config = dict(
    n_head=2,
    d_mlp=320,
    norm_place='out',
    norm_eps=1e-06,
    rope_base=10000.0,
    attn_scale=0.125,
    tie_embeddings=False,
    init='normal',
    init_std_qkv=0.032,
    optimizer='muon',
    lr=0.00776,
    lr_head=0.00483,
    decay_fraction=0.679,
    decay_shape='linear',
    dataset='wikipedia_en',
)
Each number is 128 + 32 x the weight over its row's rms, rounded and kept within 0 to 255. Layers, rows and columns count from 0. The size above them is the row's rms in percent of the matrix's.

# layer 10 MLP gate, 320x128, rms 0.174, rows 153-183, columns 32-63
size [ 78 102  94 112 109  96  93  90  97 103 104  98 111  90 110  93 100  92  94 103  95 108 109 104  95 104 103  87 105  96 105]
[[102 106 183 164 107 117 145 117 140 142 132  89 120 125 144 115 131 127 151  99 145 182 127 154 102 118 130  50 139 112 172 145]
 [193 103  73 151  99 159 127 109 159 120 128 118 167 111 178 170 139  93 187 104 124 146 144 170 117 141  88 184 111 123 124 116]
 [190 124 172 103 102 175 147 168 136  77 130 115 134 122 107 157 140 129 120 120 147 141 145  93 126 151 129 212 133 158 167 179]
 [154 190  94 135 192 184 117  82  94  74 111  97 107 145 124 148 128  57 115  77 134 108  98 124 105 214  79 103 141 108 101 124]
 [ 64 120 175  82 130 152 135 141 129 175 112 151 112  91 144 106 105 102 150 118 164 113 107 135 108 128 149  86 131  57 178 144]
 [165 131 123 119 102 116 104 116 136 104 165 150 112 148 146  74 114 114 121 134 177 119  94  77 136 167  85 137 211 182 159 169]
 [113 150 146 136  69 171  50  55 129 102 179 100  93 109 113 191  93  99 142 132 111 133 101 144 143 185 167 151 160 122 163 131]
 [107 118 144 129 170 137 167 102 134  75  77  82 140 148  76 176  93 151 107 184 124  72 127 169 110 177 163 137 143 147 122 167]
 [116 149  54  92 181 150 132 164 154  73 140 114  71 170 139 127 142 141 149 125 149 117 110  83 138 152  56  68  83 148  75 139]
 [150 143 175 137  78 148 134 131 136  95 100 141 133 136  92 114  98 130 169 177 125 165  90 138 101 146 101 152 141 123  56 145]
 [171 147 140 114  66 103 192 120 153 137 103  94  75 137 100  95 131  90  90  45 161 133 128 105  60 180 120  93  72 115 153 142]
 [110 162  96 131 179 136 210  83 127  88  96 116 182 108 113  95 120 185 140  99 129 192 108  76 111 117 123 119 108 137  97 103]
 [166  42  99 122 101 141  91 127 151 144 144 121 160 147  87 138 144 104 169 109 140 143  99 177 101 229 112 133 119  78 175 116]
 [ 86  88 192 128 148 175 172 126 143 172 108 138 185 141  73 159 159 154 122  99 129 138 100 128 105 203 116 108  93 118 125 119]
 [153 118 121  77 117 157 110 108 102 194 134 184 101 162 127 164 117  97 169  75 157 122  95 102 110 134 142 115 115 162 106  84]
 [125 133 142 142 141 106 140 103 175 137 131 138 118 111 155  96 110 148 149  78 171 156 168 135 108 179 148 138  85 153 132  99]
 [159 103 161 132 167 101 147  79 129 127 195 188 152  88 143 138 119 128  97 143 155 152 113 157 154 139 118 116 109 119  78 145]
 [156  58 136 145 179 211 144 131 117 122 135 169 155 113 171 128 155 150 106 118 154 136 147 125 128 114 136 110 158 128 136 170]
 [169  96 182 127 136 125 174  82  95 116 130  73 128  96 152 106  85 133  84 136 134 132 148 146 164  92 124 146 130 137 128 155]
 [134 154 155 118 115  86 160 101  26 120 108 166 100  30 150 187 153  94 108 158 124 130 177 158 103 145 176 128 136 107 171 180]
 [116 148 126  68 100 123 141 146 126 110 137 179 129  97 123 118 172 140 130  74 119  96 126 137 151 180  83 147 106 185 148 192]
 [147 140 140 105  47 171 101 129 132 147  97 133 123 126 146 103  40 107 149 164 174  63 131 136 172 158 147 109  81 134 110  90]
 [109 130 103 146 140 185 137  85 155 134  99 138 167  81  85  94 107 172 140 177 191 166 104  73 155 141 101 165 144 168  85 151]
 [170 177 143 163  94 116 113 107 153 100 102 165 118 150 118 149 193 134  99 102 210 178  98 140 104  99 146 125 123 122 115 182]
 [129 129 143 129 173 199 162 119 113  87 151 126 134 146 118 135  65  96 144 188 135 107 112 131  95 182 134 124  95 169 126 166]
 [163 167 111 141  57 110  84 155 169 100 133 104 123 137  85 202 189 182 138 144 131 138  79 102 147 160  97 152 114 165 107  95]
 [101 179 107 145 119 159 132  73  98 131 137  89 123 165 156 160 123 147 120 123 144 194 189 127 119  93  61  76  97 159 145  47]
 [ 74 161 209 158 163  81 166  98 117 166 147 106 124 119 161 233 158 114 126 150 160 167  69 141 156 152 142  89 140 129 106 130]
 [111  89  75 128 132 129 194 140 162  86 167  67  89  82 133 109 143 169 112 127 137 139  84  92 153 136 178 137 162 149 139 114]
 [116  86 114 168 102  76 104 177 203  94 125 134 112  84 164 164 118 160 137  96 185 145 148 110 134 146 106 148 145 162 121  99]
 [174 118 125 170 139 129 132 112  96 177 141 133 110 155 112 125 142 124 136 164 118  33 113 228 104 110 111 145  92 124 144 138]]
# layer 10 MLP up, 320x128, rms 0.186, rows 153-183, columns 32-63
size [ 81  98 101 119 100  97  94  95  94 105 104 104 110  94 107 100 111  94  98  98  97 106 105 101  99 104 108  93 102  92 102]
[[125  80 133 135 104  72 187 166 180 169 155  80  67 143  94 119 133 161 119 123 149  90  39 115 147 107 104  60 155  81 132 167]
 [115  86 153  90 184 130 186  85  82 203 133 102 160  98 112 115 161 131 130 158 124 133 127 120 153 134  66 100 190 155 156 147]
 [122  89 125 157 122 116 121  92 127 105 153 123 109 110  70  65 121 144 161 185 142 148 132 142  97 153 118 110 153 106 236 226]
 [163 169 155  92 154  82 159 119 123 143 115 158 138 152 110 155 149 162 159 152  79 161 163  97 111  91 118 163 121  90 142 114]
 [182 110 138 159 109 132 143 133 103 180  93 193 116 148 112 156 121 107 168  50 152 110 137  89 142 122 155 186  76  88 159 129]
 [175  81  88 130 111  57 147 106 117 122 110 146  88 111 155 101 118 112 108 118 176 151 111 123 167 166  84 108 119 130 211 145]
 [ 88 172 151 151  66 156 175 106 147 143  83 132 107 119 155 138 118 114 114  72 147 103 130 143  69  84 148 122  88 129 113  89]
 [102 144  97 130 170 123 115  98 158 169  92 144 121 119 125 164  87 110 152 105 203 140 130 199 115 163 161 131 111 163 143 110]
 [188  92 131 117 120 139 148 146 186  87  79 121 106 119 103  76  58 145 160 142 193 175 166  83  98 125  78 123 144 111 157 107]
 [ 99 155 135 102 115 100 174 136 101  54 120 149  48  89  94 125 180 145 105 126  77 159 144 118 150  63  90 110 112  76 107 152]
 [ 68 147 139  87 150 154 119 127 135 160 167 146 129 107 163 146  80 155 148 177  96 128 132 129 177  98 131  96 174 151 104  93]
 [131 144 156 169 104 153 146 143 158 161 141 137 109  85 170 138 118 115 180  96 120 160 120 119 159 119 105 134  55 163 106 125]
 [172  79 106 100  51 112 150 159 146 115 115 110 138 143  89 128 163  88 150 138 100 107  80 145 108 202 101  76 118  73 106 137]
 [129 130 126 133  84 120 146 127 128 160  82  90 154 145 139 100 100 108 179 130  90  94 114 137 150 132 149 141 160 102 169 160]
 [155 152  93 169 130  80 160 112 163  93 126 123 161 116 121 124 128 171 137 128 124 129 165 159 142 126 183 109 122 172 103 145]
 [161 209 131 171 131 117 102 116 117 136 146 139  89 116 146 137 152 163 184 138 120  98 119 112 114  76 187 118  75 173  81 126]
 [ 94 133 160 109 152 118 152  85 107 110 144 179 148  95  60 112 127 101 117 140 126 107 149 152 162 158  86 175 124 103 109 191]
 [105 144 142  71 134  63 124 116 109 143 117 147 131 141 135  61 170 125 101  45 121  89 174  91  92 128  69 106 130 136 127  58]
 [152 131 118 168  54 120 115  83 135  96 119 156  68 124 143 174  57 127 164 166 127  41 111 167 114 140 128 111 119 132 101  81]
 [152  94 104 159  90 194 105 202 118 129 135  78 143  89  91  82  99 103 132 129 144 121 118 156  92 146 151 132 128 163 139 141]
 [120 145 108 101 120 121 209 132 144 150 153 158  85 124 162 137  89  67 117 140 120 140  87 183 110 113  66 106 119 114 159 131]
 [ 96 145 144 101  94 109 122 114  73 119 123 140 166  94 151 192 108 111 125 138  85 160 134 124 130 167 127 172 111 120 116 130]
 [166 119  89 128 139  88  75 119 142 115  96 174 126 178 119 113  77 156 155 125  89 128 146 182 134 127 140 107 121 139  61 133]
 [ 86 140 152  89  72 114 145 108 126 114 113 135 132 129 155 119 132 121 101 122 124 177 141 129  83 202  95  65 153 156 143  97]
 [106  41 111 125 129 149 130 146 128 173 183 102 138 173 117 102 185 145  23  86  98 148 126 139 127 157 138 148 156 112 129 128]
 [ 78 182 121  77 139 117 103 166 103 189 112 116 125  95  90 127 122  84 131  98 138  48  90 146 114 128 114 136 161 106 147 100]
 [105 129 132 135  94  70 144 142 102  79  79 143  97 140  88 120 104  84 146  92 124  48 160 139 107 143 100  94 109 167 165 137]
 [ 83 131 186 152 149 127 161 143 199 100 118 107 102 100 105 192 106  79 164 175 157 118  99 132 192 144  63  83 118 127  79 156]
 [124 152 164  87 105 132 125 117  97 118 139 123 114 143 213 142 123 157  86 135 161 177 138 158 122 140  93 125 167 116 212  58]
 [214 105  99 142  89 100 117 141 140 108 108 166 164  98 158 187 133 108 118  96 129 107  93 137 159 150 138 143 115  66 124  95]
 [ 85 179 164 111  50 111 120 104 167 148 102 126 132 154 143 110  72  99 114 174 149  75  90 111 124 129 169 139 102  92 142 119]]
# layer 10 MLP down (transposed), 320x128, rms 0.104, rows 153-183, columns 32-63
size [ 83  99  99 111  93  99  95  98  89  97 118  98 111  92  99 101 102  95 107 107  95 103  98  97 100 111 106  94  95  99  99]
[[138 176 119 109 112 105 135 127  85  90  97 126 141 157  52 135 124  32 118 156 129 101 161 121 149 128 122 156 115 166 144  88]
 [ 94 182 109 153 102 161 125 139 143 149 103 122 102  96 132 149 163 193 153  86 137  82 145 175 119 136 157 154  75 147 118 127]
 [123 108 181  49 104 144  92 125 135 146  67 145 114 145 116 162 158 114 115 121 146  79  74 125 157  92 133 133 142 106 131  94]
 [ 84 113 119 142 125 113 112 125 171  96 142  94 126 125 133 152 126 105 110  94 169 142 152 116  79 107 137 141 106 200 135 110]
 [157 123  76 187 116 118  94  90 123  80 129 101 160  84 103  64 123 112 164 173 138 188  86 174  70 117 148 202 138 129 133 114]
 [ 48 145 190 100 130  90 131 112 138  98 110 124 167 146  49 119 141 159 116 126 127  76 182 133 111  76 168  94 123 169  51  52]
 [191 119 166 140 105  88  86 124 171  99 120  99 125 105 124 230  75 132 157 161  74 129 122 134 131 167 141 137 123 143 142 168]
 [127 123  70 157  69  85  98 107  77 117 109 172 114 163  86  71 199 138 139 116 123 144 141 115 152  85 181 108 144 163 123 150]
 [ 92 181 126 124  93 127 114  74  77 156  86 125 154 156  93 130 191 106 123 134 144  99 106 143  94 121 175 140 129 109 106 123]
 [ 95  87 121 153 132 101 157 108 163 151 114 133 184 126 121 134 124  72 102 183 160 130 165 103  79 210 120 136 146 175 116 162]
 [159  98 159 129 107 175 171 122 169 171 137 110 108  91 211 116  99  87 157 158 146 127  97 108  97  94 132 151  92 107 159 153]
 [119 155  80  84 144 110 153 102 118 113 151  97 156 104 171  86 141 120 147 113 136 110 156 125 170 138 118 138 193 126 179  62]
 [ 79 102  99 130 155  82  75 182 137 191 133 178  92  96 142 204  71 145 105 106  91 166 118  99 220  88 127 109  82  97 127 117]
 [131 104 117 162 150 183 121 155  96 103 149 179 142 166 124 140 168 144 104 132 167 131 138 159  88  82 115 121 183 162 135 155]
 [ 95  99  94 156  73 105  90 155 141 176 163 137 105 146 137 131 114 117 150 100 130 151  69 153 115 152 108 142 117 157 169 132]
 [145 144 179 172 112 127 182 155 149  87  53 113 147 123 159 166 114 160 100 154 144  85 178 108 136  94 132 119 149  58 133 124]
 [165 122 143 158 152 120 111 128 189 137 154  84  87  71 161 106 115 216  82 139 134 166 132 147 148 109 138 162  94 144 134 150]
 [166 162 124 154 162 185 120 132 134  58 134 148 136 150 127 113  68 131 157 143 121  98 127 142 134 140 160  90 155 156 124 123]
 [ 46 190 131 106 130  64  79 137 149 131 135 136 165 139  79 152 105  98  92 166 127 152 122 136 122 184 119 101 129  94 127 111]
 [173 109 152 111 148 127  83 143 147 101 154 178 139 174 113 174 151  84 169 174 197 153 124 140  67  81 135  54 118 139 132  85]
 [ 98 122 202 138  91 146 127  43 133 100 157 143 146 173 114 155 161 165  50  85 137  97 138 120 120 152 137 129 103 178  87 144]
 [172 133 141  53 123  91 148 104 212 111 131 148 143 181  99 110 107 101 132 133 145 139 131 132 120  73 157  68  69 135 109 135]
 [137 129 168 120 131  86 117 146 137  91 155  99  83 129 156 183 182 102  60 132 117  75 115 123 121 152 129 129  64 126 157 110]
 [126  92 116 148 130 174 165 114 134 132 200 165 119 134 170 128 164 152 115 139 105  94 134 151 138 115 169 191 128 146 142  45]
 [ 95 124  70  88 141 151 139 126 100 162  77 142 120  97 156 142 157 121  96 127  81 150 123 100 147 149 128  97 133  95  98 107]
 [143 132 108 162 102  80 125 164 179 154 166 128 137 184 200 123  99 151 113 170 118 159 100 128  99 150 185 120  65 200  82 149]
 [182 123 117 164  88 157 123 128 156 185 201 130 129 145 156 155 181 155  42 150 110 197  79 140 113  80 126 155 155 131 125 114]
 [154 116 156 156  80 138 110 106  99 175 130 213 140 114 111  98 104  61 102  75 104  79 217  76 112 106 132 144 139 152 106 141]
 [150 120  99 151 131 142 177 127 169 108 106 145 160 127  64 133 142 154  96  85 112  68 134  93 131  54 164 126 117 152  76 139]
 [125 107  90 113 145 137 107 114  35 158 160 151 118  97 135  72 129  69  89 174 122 110 113  97 132 131 141  81  93 157 103 163]
 [105 150  98 107 127 139  86 178  80 101 170 142 109 112 113 112 149 157 151 126 105 168 105 116 175 125 168 142 128 160 151  85]]